python train.py --num_hidden_layers=14 --num_attention_heads=2 --parallel_block=false --init_std_o=0.00768 --warmup_steps=249 --decay_shape="linear" --doc_mask=true
Each number is 500 + 25 x the weight over its row's rms, rounded and kept within 0 to 999. Layers, rows and columns count from 0. Numbers have three digits each. The size before them is the row's rms in percent of the matrix's.

# up: layer 10 MLP up, 512x128, rms 0.131, rows 172-224, columns 0-127
# down: layer 10 MLP down (transposed), 512x128, rms 0.135, rows 172-223, columns 0-127
up172 094:499448474513451499502493505492516471494495496514550473508501542513517529493551516507514462491539538479482451535484485438508512494518531488512535501501505442505514523462488471487556499500478495488499489517479524508497484503520497491474531487547528503526523487497492514488501480490494530466542515520484472477532502485492510506457469586498505531493497525491482473466487514544506454509479
down172 096:453521479464514427492527530462522519525469488485515533478488490518522495466519472515477500514487512519502499515473482465466507467435497482504508526505492444502452502443488509505520508503458514473492459493523538492492537504491518478456493467524516526491451483496488499471489460515532475494513474510476502486474516496458493512543482527497532514488558517507518498473523482511532501506534
up173 104:539492531557505500500505510507509494509534466508491528516457515503503485494546520501479525489478501510483489474479484541448528516514493499479501525498464530513539459507519492479495469532510483508501488518464502519505500472502501535494520473489545464471532490469491524533499544486499454469503444543497450524483493532518503457508477487454487500479508468491537524441530496528528544465518
down173 086:464489542501476419508497493510500496554521513503467547521529474499472509519548482521494516477478494481495509436487484503471467493503555473493496506522474521490490514518427487500510522484522485487479495501527502497485518533522498515486561468476492466486497498508456497489499530521457486523523526488518486514503485523500484516509519497469504482535445544553488530526510527498502499518468
up174 098:530492542513514542484479465506497505513457494518478538494513507464543508478539479496442528473473535493503535505509463500523497490515514509483449483500502518526525494506533523464497564470490518572502525525507473518549536531499530488505460519494500501541530521537490484505494522489497487511508490508529502473540504544513470502482438503486474486507520510495512447498500503507521510513455
down174 094:516516526459485559486473512461500466488500489452484534516484485445478496505546505530494508488509439484479513489517513522512480537492528520469467488524489489540506543492510513490519520461476509532484504483492517489550496546537543513500489542466516529489507525485474485539490537485462494521454503458502516497500498522446510521518458482536503515530492490510455487499530477474492484491485
up175 101:516506509487466524523485474491490535525477499508530500567516527507511505506479543481502454525516460492519517479498491511486487509495492518498500503479564518493477496476529483469485551482527499480458578533499535481527522526524511494526502489494483492500495481520483529481495509519506528479537469508477514519494521515498514557504485504525429547494542524481479485456497503501514516573499
down175 093:493516493478509407486440496492512521526526509531496475503506503536474479478531492481496470499477458499516518510478480542472489541511492495486538526504512521518483504484509520473492502485495539472475486497566532500509532507533484476530492500463511491548473504531463490539480575469496507498485485492540486529517523464518503495518471533541484536496479496515487534466507518506504521494522
up176 091:515475497524443486511463481513481541483505496492504490480497498517513565513473486511499520522486481499513455456494497438464481488489499516476463501498520487451497486494485464498504488508493493501506521516496504539584457546485504477524469472493457498527511519501534489508479500475466475517519534504488445478482461477492502527450503502479442497470470503515469489499464487526494505542500
down176 089:502531498478495465491492450536508495534518489442478540466496482456494523513500499511461502472502520510475465495483505500516509509495515532467476522505509495504448515510554500474523478490494522479517510495505501493540503531512489470506475528488496519522457517526465532515489517515469511470501503513467456445497468485507480557499492538531479452498456458568540523504515479469485525491496
up177 102:502485491502524512473517555541486506496498474507502494493501490482478487541505470479468523558511478502499534461493507496497490548506539504518504517531481514458516500493459478523469549510545508521542478460494502490538475489488462489473481533508453499508521434517503488480469498461511516531487524462523466492422460499480457517490469484472508501508489524483513528522506530502494534505497
down177 104:495521539493484499493492482534458488498500511533487474473511459492502495571527516540557519528506501544462478508509454512498494511503490526549497526546447546562501470485494484473505471480509499466514486512471511516511526465490521512486478451459513479482517509485512507535510460549487492533521529513498522505506498509477516515505532457497485478515534494461527483518507493452503478517507
up178 098:499461470484519481514524520517492487517485492467455540525478537535525521453502515512525524518487517465511509489488498501478499539542492561462516502446558490479490468473466527464496508541528477487484510486505508545518517463508514507510510485493510531531513526516521490518527494490474546477519494545519483549523464494498505501495496482466475493433529488484481489509543520482514492541499
down178 104:516497535503501483466485494533537481541459464495485501476503467499472475466466484559526491475498512528511491474489464528514567521471501477466495473493524483525478466503497473528494500539509519523506518521485487491516495502512507510517549481503555499535500525477487533522521518501490510544507465524495477497518508501447508491533516491514480554484504503416510458504532500479475491474530
up179 103:515478479497488495444492532520500481515500455549472521521486501473500546470505463503528507515520468483509480462459497542511460467518516523481496453514479499474469477498459468529514510486511496493531495486477491527525477530525504516471527458528520531522529489500486497440496508501527506496493531509495489530489490543437455498516494504524531551481532483479537464511506530509469527497463
down179 098:436500490484528437517455538525510464541466487535482460509500463464524496509520458536513491531535489496517484466507476536473457491508534498538519485548507467527508473507504493471495478516486483508502483491521499495450492467542503538523487518481488494504515506532454497481528477528498465470520516505469490513525506521469486482512532493514530490506504494440478473463512509534507515495482
up180 101:498483492509509523468451523546471517560503543483526505554469518446525469488465495492472525476475482476538523511514485553474485534531557491471461506508506486480490489508516487501529523499479452480517533475508501512514474514476507469510485461453536501527535483516512465502473531527474520496534499511503466489487450482505510503512462492471515472491486492485514492498471497521503498515449
down180 106:466539550505497551536485505469542476502525492488523468483485483463531464497486445518503499524444487493470512476509545517513496503521529506487508495489507516495498514458550478511473505516497508529516519520505483465525454490496537502500479489490540514507452502520497533548499518469518518536496491533495477474472514524475506535533497500527446470521480488449505481487526522485470488544462
up181 105:517485469513499518496505563520481518487504518476480458483547507518548494527520512519494469497497479465524500486467492464512520504537494509508481487480557508485522469481481519472500480495490455519495517486480549497489476469496528496484496476566488497531486471539513513424475505513546533478474478482486491518521501496444511534474503506502451489507473510475484491490509486495491572511469
down181 110:483518501484523458480488535490515501480536476494503491467517510487539516502525533483443515493516504511473477516530486523491500523506538505445479457482451526521548517475480537504517471507527504503498511503480502475549496507502515516492523477527535502471479484507516509478500509511461499525456515457496479511498512539405488499474474477540489513486485500428479499463490522503490537522524
up182 096:507516504539475503500533526490479500536512483501451538519506514458504460514498522473469468470501543528472523507511470481480517518527534453538451479464510485466516491514474534480555519536524499460507538511461498498506514489500491529522527530515450491497488467513487478501486537480507529482485449539473521518470488459481498488465502500475521529503500467479476456526517505502466495532497
down182 097:487522486482508485459453499482522511455534509490457549501473528488507470507510482488524533422507515501457520519468518555456495486487504495501507497490532488483454455498481535549500484470492517524504503480508525505454502518509466462508452526503480471494475473481495491472505518500503499521520517507498531464462486527450506505482530521481479476530515442498477524520536487478490512513476
up183 100:500488492504510500501523472539495523477502501511504467502459491494522504495503502502477501531504488470521507498529511499468560509479464546496475470500500497477510467548470486511489502513488484494504473517466504514527435488450476462509509456564472502525485476501505466511502483522520500459513470562494501509505455503458480480524492544475514464531458437487511440518492526504481498524524
down183 100:488511543526498508474532511505476515474488466440521549455491459521513483500480507477468512463477464499534490556462487496520542486514482463494515474504504489553519515432522533480502502523494474516521495460485534521479501472525534465507503484517486478480497514467499532516514515486523489528480480512472469533546505503489500502501466494518484494513564495525488485508534486473500529451495
up184 109:513457482494539508496504482505480468508524485570533474548468509424516473455465476489520461516493474526567500538514509526499480503493510509523484508480505500505504476496503505478474527502518448467506528460493547493480511462519495474532477516537512515573502509482510506491512493491519530458521485460487511498491497520519477518472484532468495518521517511515474520520516511503488491479455
down184 096:481486448480496460509495494516525515495462522470469520490463527483494525440504503493498511514525554453513507468523498453512481479538472478493526501499535521484503464500477542478504536509515500511523483543465454513525491533494522450495568486463536513500498517497528476480511476478487480511513493483568482546510498481514489513507542471509485518465476498523486501456509471487492502498488
up185 097:529506516485522505495498489508495495489534479464439518475498506501542542478498500473480521516497489485495503504480507493471530499492487540486453522446480510492500470488543488514471491518536500494462498463450527527545520525503497512475494502500449486476514473511560496487483507512493512480513487524502508484577536501527441538480499560440498483527510506492521519516552502517496503472495
down185 100:517550523516480519491517502503507506526490504471538516488497476506532544539542498485503521492496450499517487526499498463516545522514515463443487523533467468471459507439499466532478458495536493483515472514495508502530509523499560491456504494493476470516519472537500495463502523486494491471479524526511466513515530501481509476523492509484500438532513457487509490492495449472493547498497
up186 094:518477509511489485518533507507474507509519506503552545507511517465472506514474509491487542506498488520521527489460466543452510522484536536531501495500491473430514507488514519468527525479551494548500503453538550487518493491504482507505464478521501469443494493521542476533525464481497511487477473480484507432508466489483475517510518483493531506517466504496529520533525520528494522521482
down186 095:486495489494452490474464493476524503494541484438487469505508491504456465532540504483500506513511509509486518495504578520563480512521504502474517485517514463513455499521483470548455507463484498504498502499515514503502469521454522506523447527527493489524490465524446509531489523539509475506494464509475517510494484482519537446483507505526496495466514493464474476504500467484520534533505
up187 105:522451544508494519493503489527482501518505505482528478538443485487524506511488484471472515520502507494492508469545501523522530538511539460504479483507501490496505505513455488465510496534470475518533534484507513486501496503504515451521457566480536500496487496474494490478546493507547492495523504518511498499488505505538491537531448495509456587461530532486494522482463540499505501502469
down187 101:500499493521538485435500465500529544530482486541511511501500469542518479509451480499519480473486531530530474443500537496526555502518448501523510457434499518497496500519478488489504476517526498476515523520470487525522507507473503496491489505526512492525488484536502500484495542484479552485516466543484499515506519451517521471510469461525490540530486520459515514519508512459487494478496
up188 105:517520517537529528526516490521499496476514547499502503510484510521513505515497487510494447475458512492479468502512505462492512507503505505542480478521562503471511487521458489518484477501471496523522542524468543461463486475464481444519490523534519464539469497524500487432478540516489511505532496531566514480482525487481507475476494498494490524520473467496540462481475517496487531523470
down188 096:492499508470522444480495552513497493480529500502487476498509542532538444509515485503496507463507476511490507495517507538515504501456516495498521508556474522508539515469472529525487464546503477494495495433517476503499506418527469514498515481490513527464501427496462498510502515492520527529501508518536513518487482528449515510512510472528501458484505491492450495497481488493510498502456
up189 096:523490473523514500537466517563522487509485504509481457485493537515541559515477451504481500517504480454558511516510479514490504490493522471485459509481508526493539461531497474489487518467515464492534504503500464456503508483490508487491514535522551501502535486457477544481506466492547469494483462570528510477436484484503498507491518487513512501528485497479502511474491519494489496504524
down189 103:523546481486497464475494481454490523495502543504512488499525526539485515464473530566489474479501500489475517460445532491541479503504528489481502525446496512465490486510527477517494474420461506538484519518480487515524493478529519494507476512500490446508488521510522463465505532487505484543530502478486448513486493460496460459506482511469494498518522516474499530484514492521481493493514
up190 128:506466491550491504452542513487447484458501495531472457477544528511473488498499506519498478510479520505508483492550494495466493491525471534474515505459486517533554510545496517532487559504530498496535521511502478487509474505483520516503512552482449461478504497460518508502504515486501555490542499481497492532475465529529494531515516483465473517487539497524517494494535529544496498498518
down190 078:491513514501499486501528495462487537488517526521485495477545506471499516492480515507465480512488508484473538503536509558478482504544462510483514504468463512531544478504502451524486535538514476505506500523495483518501484543471487522522504570513417475494501480488498465526485470520499588505534475506509497527487516521517471523500496520500481516509532496502474514461503534526502510504536
up191 105:532493529544500487528503478539504506532491504508510496526498514529510511501543528501499478488531522491487469527488514515457501514484496474469470470503495521469505476513510477500452503505480496532539523510503479484503540488514458500486498511492479510499517511552508469486506450484515511494571490523453437501465472491519478517492477485498480528543471458506550463528550507495528546473555
down191 095:481478523499471452504522472480482506485513519462489504484481472530527529472568501513495474464504503480487533526466497518508491508511485529478543486501513489474509492527456492493503497480507515503528498508447512488478510529505481463488506481546492495488446516511509527479507535549510537552533495488539499506481474482522501502455527454534482532476466456546532513512496513514535463481550
up192 099:522477490487503517577495518549514456488495470515515490527497533507498510482450513495501506499503426471494535523522468490503533506528513483510475482509531529487480478528519509502493503547525503478485453512486503488529473467505486482499504475471556528475515471492517473519461469471527464509523496480521517520445509505496511500440507485480470499559491492479519479495526521488516512554502
down192 101:489530483469496472453466524456530490485503534494513536504519498491502495502541511496483502463528514517500549511474513494531484533452514484509526476509520494469509485497540489528509473471472494513506476473474488502513461446507484452484467474514511540536480479526492502505498488478514488504508531521497521499449536508486463485501497491505537487514537490380485496485516476485513481486495
up193 096:510507462486518502528514519507491469508469491491506512517489490466525529507499482502466560496566494525500486528506453498480505480454503519535447462507526527517496498502477505480497510441495507524453496522468521495510488471507471536529459527536525522516501503499508461477459523511500504518524437517522483495493497527461490542464445522485456492522508541459487482511487505506544494508494
down193 101:526508524470470427463504518493515502498475494488519511485549490553502527495464510502461490478515469537513497502497528519509517472529503511500510489494523520520489494460508480489494485486481519432501507498469540454525523556535548522475514497492458489516502487519485463484510530469491538473492508504476479527499473536479515507473523533472518493524530512481504551478532510484434518481519
up194 087:496500469485521518521527500516484446447518496471478495508535485537466544522480538461475498514486540495487507524493502459463518470531517524459490495476493514488492498502513527488515486498495484546510472467483535541520519512496498484476474507508482525472484456512529518482522529554474560506485472497485514481518499521502437506523498537498480537537505501524472506560458510485453496506486
down194 088:469495459494542485526540489499499505514509470508487514549539523466491497513477503541502494502500527516503479474443520453553505487513506492484525469500525514482464485491480531508512486498498543507514485444517537563502486520489521475508507492523441484503486463511486476500497534471451536512497481505491503482485508477534493518497496498508527536474460525544482523557493467498479522563502
up195 100:524501466486510502546486485494518454483452491465453525521505503504487518531475496468446519526504516465496506477515494503435527492528524486508486475545501508499543502503494472518499511512556472520528487478512468480482469503485525468530470522517501511506493503543497500509417502445503484474520518515525526496512528523504490482473509496531472529502520446498489486497518492545498550527475
down195 094:504477527522437478488472492477531535498530531538533503521562494471457529537518565520545510508529551514482468492505476542459495500490523538509526458491484539511502543506517500493475497532489511502488482477550521507525490519503501535489488488508513513508523458513515518527505477479434504540500514506520490525508486525511472514537500478499501496498520495508531534453477514489500482524509
up196 107:501527518536564526467490467505480440503492519516521486497463515488537474492457493519504511510454496458484526498538459496511520500498543470520492482485532504495507457508478490500438492528496510473544531438504508498496448518492499494506456511497468527503526505526512467512521495469517502500545547506491494503520513441491476482487506515510495522479469513470506461514514541517470473479491
down196 103:480532490509526470498505479493477511518513500526452508492509457469478548498467468456524465519447505482491531529482493478460480505523558482508486496466493488485535544507483495524495515547468480518494525471478527505475477473474500528522465522495442454501491448518493459494460488455506508497536516530500465513459502520510522486512464484504492476486469465532466488521515497498515476515488
up197 101:520474508494503518458477535509459497522465507478471498448509487515515481506532515437515496516529496495512474514516498475505525583466475502479510482499522494489530514538542528479501495507540486527470488517487502508492519484477509493505535544523452546525523496529488540478495498483542480501506487488471502447506494509473485506499508536482461518514542526492522501522424486521502466469487
down197 094:519506492520515445503458528501511502483513505494511503492514462529542512435486526510511524451489505510542517507529495527473453520488497523505514459519460470497490483521442515525525505553479547463543475513480469453511519490512488512533476494510550509548534478509455511462512517497474508520489493501516495470497536518509542502491462485505509480483516494529495495470461473509495524468481
up198 101:494492511502503527521519516452491483463520494519454486523433548456500497445508503507485523482514556508521483513503477447514481489473497496528501515472519476515461483523507523471497472480512455492481493495536529507481516518445531448484520498502502503536561498499509538451462476528521538499482518466487465494484478498532493496493485508506489518499466492468525455499482494475505512491461
down198 099:458498461516517468478517468522501505516472487464515487536492525516493515517515519543482495491482520499454531515449468494516535506522488482470505538491462531498460476486512504456468474519532517448530477534501515552484492484485483488486519486481496497512469540496559455506503494535467499504541472547533488504487521457463481504521527502502489477459522537506491529519476475529483484474512
up199 089:519495490533534526497459519501466512479470490452472483523503512526567503453523494503509518450478546457530507503494473510486505520489524487505482520494523543457490462467509505522514519465490454473502510510537452462520514439530534522488508511500479525472531461513513538484504525488512477519533494496508495481494512463507506496504478491485514563464496531517494475525481465528527501514483
down199 093:453516482497440442510470495524512508520509475480529479525441509502510488516521513527492514451448498488462478508519476518512466536501505478529499524522499533466493475508496500533484484515496444496456483444521496507491545473510472504491512490483508498497501466516464492491492523465510511536464515471557487488472494453481524491489482537542511492519524474525476549491473475501498471496501
up200 092:511530491477481497462512538514511488474496506486550517514497526482481553487491491469455489524523497522487497479503512479484532451503478500450513477453519478495512495516511520493500523506483520518539525492515499518488519480483487484466475482538520509477548517467533514504495533536533469505488487460514509492463480556487494500451533531443473510494510498519517545429493520461483529473467
down200 097:506500507502513442476513505508501487502501470468477513466487502504461457536479543480523523491519503540516490509497547513492504494500505494460523458512511525576488446527454524536520472521533528507523471538447515495455515541519542510504506471490536527487545527491485522513495490493494468484485480488485532502507498545535546505509499519518524526536525528535513515503495494479470513488501
up201 101:531535513543479521501535510489484522525465482533537506492471502519501514491496516457536537463517467493464511471487440502480526507485481540511516469516456457514512494484515515505520513506519451523463498508494473504533453482509478502515521521516535531471543502532532473485485548507501478493535485490564471498499489521513487469463483530469489548476480492500487447473498525517490507489506
down201 113:494494452509554476494532479471485503480502555475509507477471484517474507499452528508492520527472487514510505504479479504528455479501476545494493509488452515538523505491505493518482521508524463499477457524466481518496473465491501445498486507505508476516490513479533453541522542491489499521480497479487453485499447492523481520468535451503521489510489497449451512488479537508501455495545
up202 097:511463478494526535506520500494507488511508493507500538526503564543492487494469494505481452489543479488509499497490497454484544516496494478483491496475477489515493478478464494485482479499474478488537493543487475546453478520494540488478514574490500478517519455540538537510496505504475505527518498543487491500486457493502502529506479496461461490525504432467543471501465500537510534474508
down202 104:507491451493486488505461494507494503491482479520546472473501498496501525483490515517528562491459512522493492482493537472538462524532515495525485523501497480475453499561513469512473485505489494519492490503509436504531481502526467511525520496528502501526532511514521470564542498519523514474477501512511546506511507508504526494550512518526493524490563471477519466530520447526464501514460
up203 091:528523454495482479508489497482520530495527425504465489514497519472525457521510524489511509498508524492475572502472528501482483552510499488485523498484476485503513549494502538502506483501508487541525478486516527546502466516504499496478486540486517499557514493487527520491518475529510498535546513488511529536525462487533474467453475523517449516496505532453512488483475512460492518463518
down203 101:463549499531490551522533493471532560519528543470517503493498499505465544528459491467504471499500473534524460484514479474494478500482494532497482496470526464479504479509504489499478462535509506494486504531490493480491502516459545495513503501510510532466521536536534526509519446508495518451474516494502456474538501472481463565465505512511493509486491460489516513517516519527479465489503
up204 101:498482474516501506489511507494436530535529506502520513509507535507484500506477489480470490525502498505499524529503491509507495512554514489533547505468471434442507502503496468489515539548486456508478479500518534517511543490520469523459516525502502534483541520453517524505494476494507527490517517461503477483552487553532497507430475509505488505477517517510483512517551506472484459496475
down204 101:464542495527490521468496518486508528513464500453542531527455497522463518497527511492520548493477513508494473512492489519478510512488488504509538496494473501514513496462436511500514455500495503533534487483480512511453530500513540502468478490544496508514514500456502509469520572475480480505489495447505486514487485505470483490559514488524461542508491546489539461475506489500494452483475
up205 099:505533503501482498512470477548498502501453476480450504484481514503507465506511510442515523531456529471532511476522474524479484533511498499482512516502508501516496529498547526462519549492519495509484522506581466484521500452456506470500516526491493502535497514483528491489462520478501510511502492479498497459528493472472528476501456525488473514484490483471560438532519469516503505524476
down205 098:493539553494456490527526509495516490488506513506452454539508524484524491500511536502501471539448482494511518470497476459495542485512532502496497500490491525480541510554469527488508512527542506538482504485495487465520484465514459561520463486483498472508507476511523475489527479526497498550512529456524496466518499504521509543527434484553491498492494486517495483516493527506525480526512
up206 098:498449498520484503516490476520485490500557480500494504474487503468486496473484473471472475486582476523464496535517469453498502520495485501511527438469513453523529509515496476520489508492485509461504489472487489494514512527445508504473479529490526537520530524442517528417465454473507504512512488481473500497543499498475499485482495519468503487512513493504502473543510500506536487507485
down206 094:452522507503502473499479483536528503473487522466531519489495520492481500504458513510505511482517516520515470524482519482527457499479484515500534496538501503527504522502532534564486479546465496524530473532504515521512512525561520494446483511529492526459497505495449473498471505537500467493476524500440504500490531503482551500504454489510536521520483443507511521481479493505532554489512
up207 104:524516493486518480498492457538508499488497552533529489523519545489522541439513540506502485492532468478474501533489503538450501492445483478480500506485548508494491500497552457464495509533498474479490508492511479496493499492456509447515542515488472526473513519521542516500538501532499476543477521509525489548474487510516511501487481507490477488512507490500521486433438494501490470508496
down207 093:502496523517476429512467482513487485452498513497467470461503512536534496490503491525493473562507514490520497521514449517468547542482492494528508534511516514492514480494488473478521531496477540455481473479505464466491498442487513511518489471502499506466492514507459523487486466474510526484530500525552450477493503480466519493517495494511522481510476513552486551508458480518496468513531
up208 103:512468467499544504488509498561507523496508461535513484470513488469522510466482492509475546491525497507469506510468439461467539548507506532492505523475455469491473497508473473499500509483493517509484530442485522496495512499511466509482469534454515522511533503513488520495501500486513532499511492473541471477513489501494517516491476566527462550483495526506519527524517571507491468517493
down208 094:496483486520498463518498471521514498522513482471477476517507480518503511522467522555467486507448506532514496479457463474485507529523473488486507526492487504487445532466445474466502489483487551491497482472534529506459500484485479479465483436540483502516501484472500510490466534544525507502460484455504442460508496494488505510512511508503492543526524506529528462524489523485511457510508
up209 104:542513489523537514499513517501486530466531499502501489555520494519540504488489492537462513487501500476494544473471500452522497534467543485536470499490523463479510484491497505501524532501474509507487496450496504501488500478471496554510503526556497504520475511512494542479480565489514481497493460523497476475472528518489467504502482499478500534523449529519489499517445503492473569478456
down209 099:496499512530493458469477499500522490499506492471508505490545518513493533500476540473463459511493496496470489470504506551491513469490498475508499494523487511468484528492503528517503503508489544536492555498536549464495515488483465549495556500500549496506510487481481522449530540510476525476514537494517522471514540456514480502530522533533504499515482510585468526499456475500512503484489
up210 088:501475490493528517495513515500430510442506455521483532494492545523482473505467537492513523491491486501499486479489447438474527494489467503528482484480515506479486482482504503513502501474507538497513517496494502478531568516486446498464508463464455517530498492521467514514492458473508554518502532495489507517531505514459510474511500515566514494507451506519458513512505537504500483525511
down210 103:493509482493552489492534525533514485476481492516488469473561495490541508522484488500486537486437517500522527469463504463522529495505464517493510511501502473499545485475494495490495470517509502471481442495487524534475483437490487464494537494444495483473508478509539519481489550503553545528512531506500493501504495511465496522501493498477490492507532514550528475521483491494465497464450
up211 106:495507480505513529472499523493476503501470515502464534494472515465520516474477511476515501494475525496514478487483482473518496506472504568479438530499540512489488457488502535481506502558518454511507532453493467474514476538506441473469490475484531491503468495504497496475494515482541477497539514532487498483524499485457447494512464523492504479467502493477503515501521563508462508525445
down211 116:492527496477480503479505521489523477484467503486468527494496469501480518514493504503493502523524524496519463461516498511492538494473519542488496482503488501483539518455445476495492480514500507497470535457552491476490498543475466532489499514500497534506492488523494477490522473536498503495514457489498473542510514456459490527536527476504546558508500509382500492471530507512483475506494
up212 098:532518501494499508510492506499480498489498507539511495522512472470522486463499566453475523513510517527537478532529509495477490477490505529497475519506481482478503504492494464487455524491509523506564501520477479520496459495438497464476494486533500486559535484489501501452466520532512506493520536473476507464477465490474484538432488527492489507464514540491503498509474489448445480495496
down212 097:558484522498514467529498519515518517497497509528546476479510486502490543513554524509472478459481530512505478497534467462491492478473479472496517474502466472509490544491439496528532489530502555492547451509492478506532495506518470513516519494553502488489538560490527528459468457525489525518494493509496500523489468517471500487502512521505481493535514515482540496442478481509489512511498
up213 100:514529513494507508479507494537496497507489502495506543542428521498512461480544509507481507467513461492530546518491503510491526525498516518474489480493501476521519480541527462548472536498506466520525516472491540518507485501489495480511483503558473531530460494470484505494512471517536478539543516499485513511538493516488479532488466532476465468513530444483502439494538494455486508516508
down213 104:481558501487505509504478482461473500489489489530509532506483508477510466484468510502465539501490476486442496502512526565497521510482515477504463488489478502504515495532522507510475462517467487531504538519505507454489451496491521477528540480537505533502458500480505490546513515468497521523521481532487506486483511473508538461504513500534484468471549454473566520508503562502483532502501
up214 091:518449553496473556509543468514494488551493485523521504518542509472478527523503510519500468460486491483512495468554523555536533534487483518514500481500513492522526514490500475487482490511472494472469555496488511517514482448513489498498485500520552489493498481494486497492495483479504501491497404495522514527448510506435478482481483506495510490476491477477512491475529505501538486505505
down214 094:463536509459523468503425502480520545495504488474475509489484502496511500491492486504481497516493502485471517482506538529507470513473513480546485479490486482504487520475509510483529499476475494479513514538514521483492488472496527469528511480472488489553410516572528474485500486532477516509551534497537511525518506505511543450505456490529456497488522467482481502524499476514502518478487
up215 098:518492478504472517495516532533532485493532483552554480543451513455502501502529476462487480516502462516472482521517479522496534540497500486498489498479515469485501521460514540479521490513538478500504541450432488492546487509485484537450526473546459508507538497516514474492496544502500461498451540515494477523509500466491492503482503498487509548510508494479488519531483493520523518484497
down215 099:509517534526522500511521529483509494543516526477499510495547476507471460493487471449512531512496513510486456472546508498506508482503533511460469482504474531512503487494518486520450490474521510549492505489499490527549500498506484521463523529570541507485497507486491496517468477504487500477467480501515486486517478483518472500471488429506530473528453526461505460493464431480495514500528
up216 090:485527509484528508459504545517500546478472488475489497483508527553500520503467500503472496530504535469512502483464513467485505491495503458420502492458506489484532486516485523510488543488502453507512521504501476496533498479499459503460493505493472554520586530533542489505480516491519492517517507479506530433522498509509495486499508489510509477508503526531483468535552504485523533502503
down216 094:485477508491548505468567514534451488502484514497514525497512470515509498504515498502524494476486472523509496491487538459547521489531470485492469465478489479495530510496516542512500559480549518538509539505417525462498522477526532469551490491487507495485522513522524462514507524525521459504501500500516549472481509512502510471492488502511531542509499509532498518500457533473492508472522
up217 095:503473494509534479535516518552486457528502472506500508515502558488499500464513521518505487524566473480522478474493488487484478483484561513487525512528555497509485524466489485489512486501485501449547526463508474505492525526518516521476515451494471508496507521487508528481491480562511526555472506502518481489485502509472476456475443506476502481513491522476475464533544499476516477499513
down217 093:421529551512476507518482477473484483445485516504495469490497512488521494512512485521543494508520477494540483526481527472522493495473512519517526483466494496537493492544512515496505457462491552496483477501521520497543492453512517482519479490507507501487489508502482491474494512549492530516512512553453529511454467498475497515537530489490480475504496537412489473517472488511496521482519
up218 099:510467517488489504512490516513494489474499512519490527492498507463499484500497552472527504528481474505478517508523487480440514491507490515471460497500518459464485500535525502530535528502523504464525541494498458530469490522502506503501525446488541520500493477535511522487526548484480522557540493488531471484517469504474486530518497550502492506485508437468469459518525498452525532520443
down218 111:507519483517528528479548514525477500452528539527455499501489508480495546528501515528476567497491477509487492488510486504458493444508525482485546530486517530536487482496542485536480482489529524533486540516500489506484529526496455530522540525472501473473517506504478484495509500498514535480464478488501507483517478470504479546503526446517444509481499501467511506487475469509540515541524
up219 096:537507486481497558488475533496489499535485480495511524550530535524449535477499527450460495492493422506481508504467509468492520505497536506493499480471488489474556471480522490450510490507522485528514514456544488496486499519510540515509497492552498528518538480487483502467533547495546528505483482489463468468464489519531461518495466506497511508488504515494483493471496480504475502483510
down219 112:483555539503496501472516468469478464515479467492520513466521524528469548476539505531488442473514481505504453521538503485484506465526504542503504512493475528498514493526492506545501496505512506509447512515521540488552488498455497503500489464510505495502475470500493508458481534529491524488479493498509500523513520514509461506497533506538520483510501481416460516472488513501498539501555
up220 090:524519484510445472505504527504486515467510510541497506540514495531505516465516501477470534476455502478481472490523499493480515462481486504515487534479477442530513535566495447501496471519525485507532494533508465497476498497487470484516489543545513466526539517538495476494478466487537519504564534497497510538498477487486451506526499533513531497479489520497493474496509498443533499512518
down220 089:474495479481508497517508455511505472479537471511540455523454506500540478466556512512521433518496507463489497514540513483476520518506480473518498507511500537514489502507490551503521515537493453525466457529493506513507475509475485516513487454519514487502495513485496497488454501479527516448505465488475554499478456436537538503485486499509526470505534485479491485526530494523488533485491
up221 101:498495541489561518491542556477506508465530491506445454499516500512514472547493531532502492518543474459481492439495482471499504485486523494518516514497505502521472510525487493485471535485510492504521534536467515508489501507489484466494473455504514458537480487533554508510473488495551514516508485507509514498536505514494490508527479483500555493507483496459466477501551539528522477531475
down221 086:464508530464519514484563482492499520514503548484499534566484500490526456508501481513532475483486511456530514483494513441508514481496481511508514516472530523524503506523495460518519502491548498487554466509511542494447431490494481505478515492515534486479500514521494528526510503495482513478480463512516474493528467486480475554503506458534513490464492492518528489524519545528472502510504
up222 098:524493530514494493487490502505507526505478450527497507507523492509565524521491531488486515503476485468501471494531444474489506479527535545539463549487474501514508517523518551515471490489504518507503526523511549548466486552498550509511511487515534490468526477535521504514477492526498458485481481497489493515502453542487485516468482479489482516541514467482488476465492490502577484491500
down222 096:500529503489513479512491531459558543476479473480496529473460494516477525523543497546485531493513508568484481491504478478508449484511494510444527525488507501448516530518493488525489480527463498523508494473486497488492541515506485494513502483494490521462501493499522480514454505541508485510503490506472551522488456510466468507498472479502499492555525514459506460475552524451490504473499
up223 102:492512519511538505532506485554509502511507449500476499580501520481482499509531496471433486466477489527513497472481523516502505509508501537461506457523503465514491499504511477483502518511501480477546494507468519506517514481481466468488470527459486488489502448504507536490513507497526541463505469519493472468525486489526448511496481511506498494507494443482503448458446475522499503481451
down223 089:469523500497534486522479536511533559502462476537534494471535487541520491491538505506489537500497529498506504536537525500480472507529503510471513476463488518504476529470505509504433548448487505504499505517527499522476549521486488471571510500477514495500483524509458533548502520491490499500530485487507474467546546532493508461481484509501467486459494521534532498509469500505495499497509
up224 101:487480473485521519488545522518450508463455482465473482503500540529502496450489540491508477510504505487532484495479514503478505510516530505467500470491498479449495479523474507507513510506501463495534477472459490511507450520531504528452499480494508512486526504536505472486503519551516508489463518541550427503497510485466469571509525500507477497510487524487534476507462517536501495480463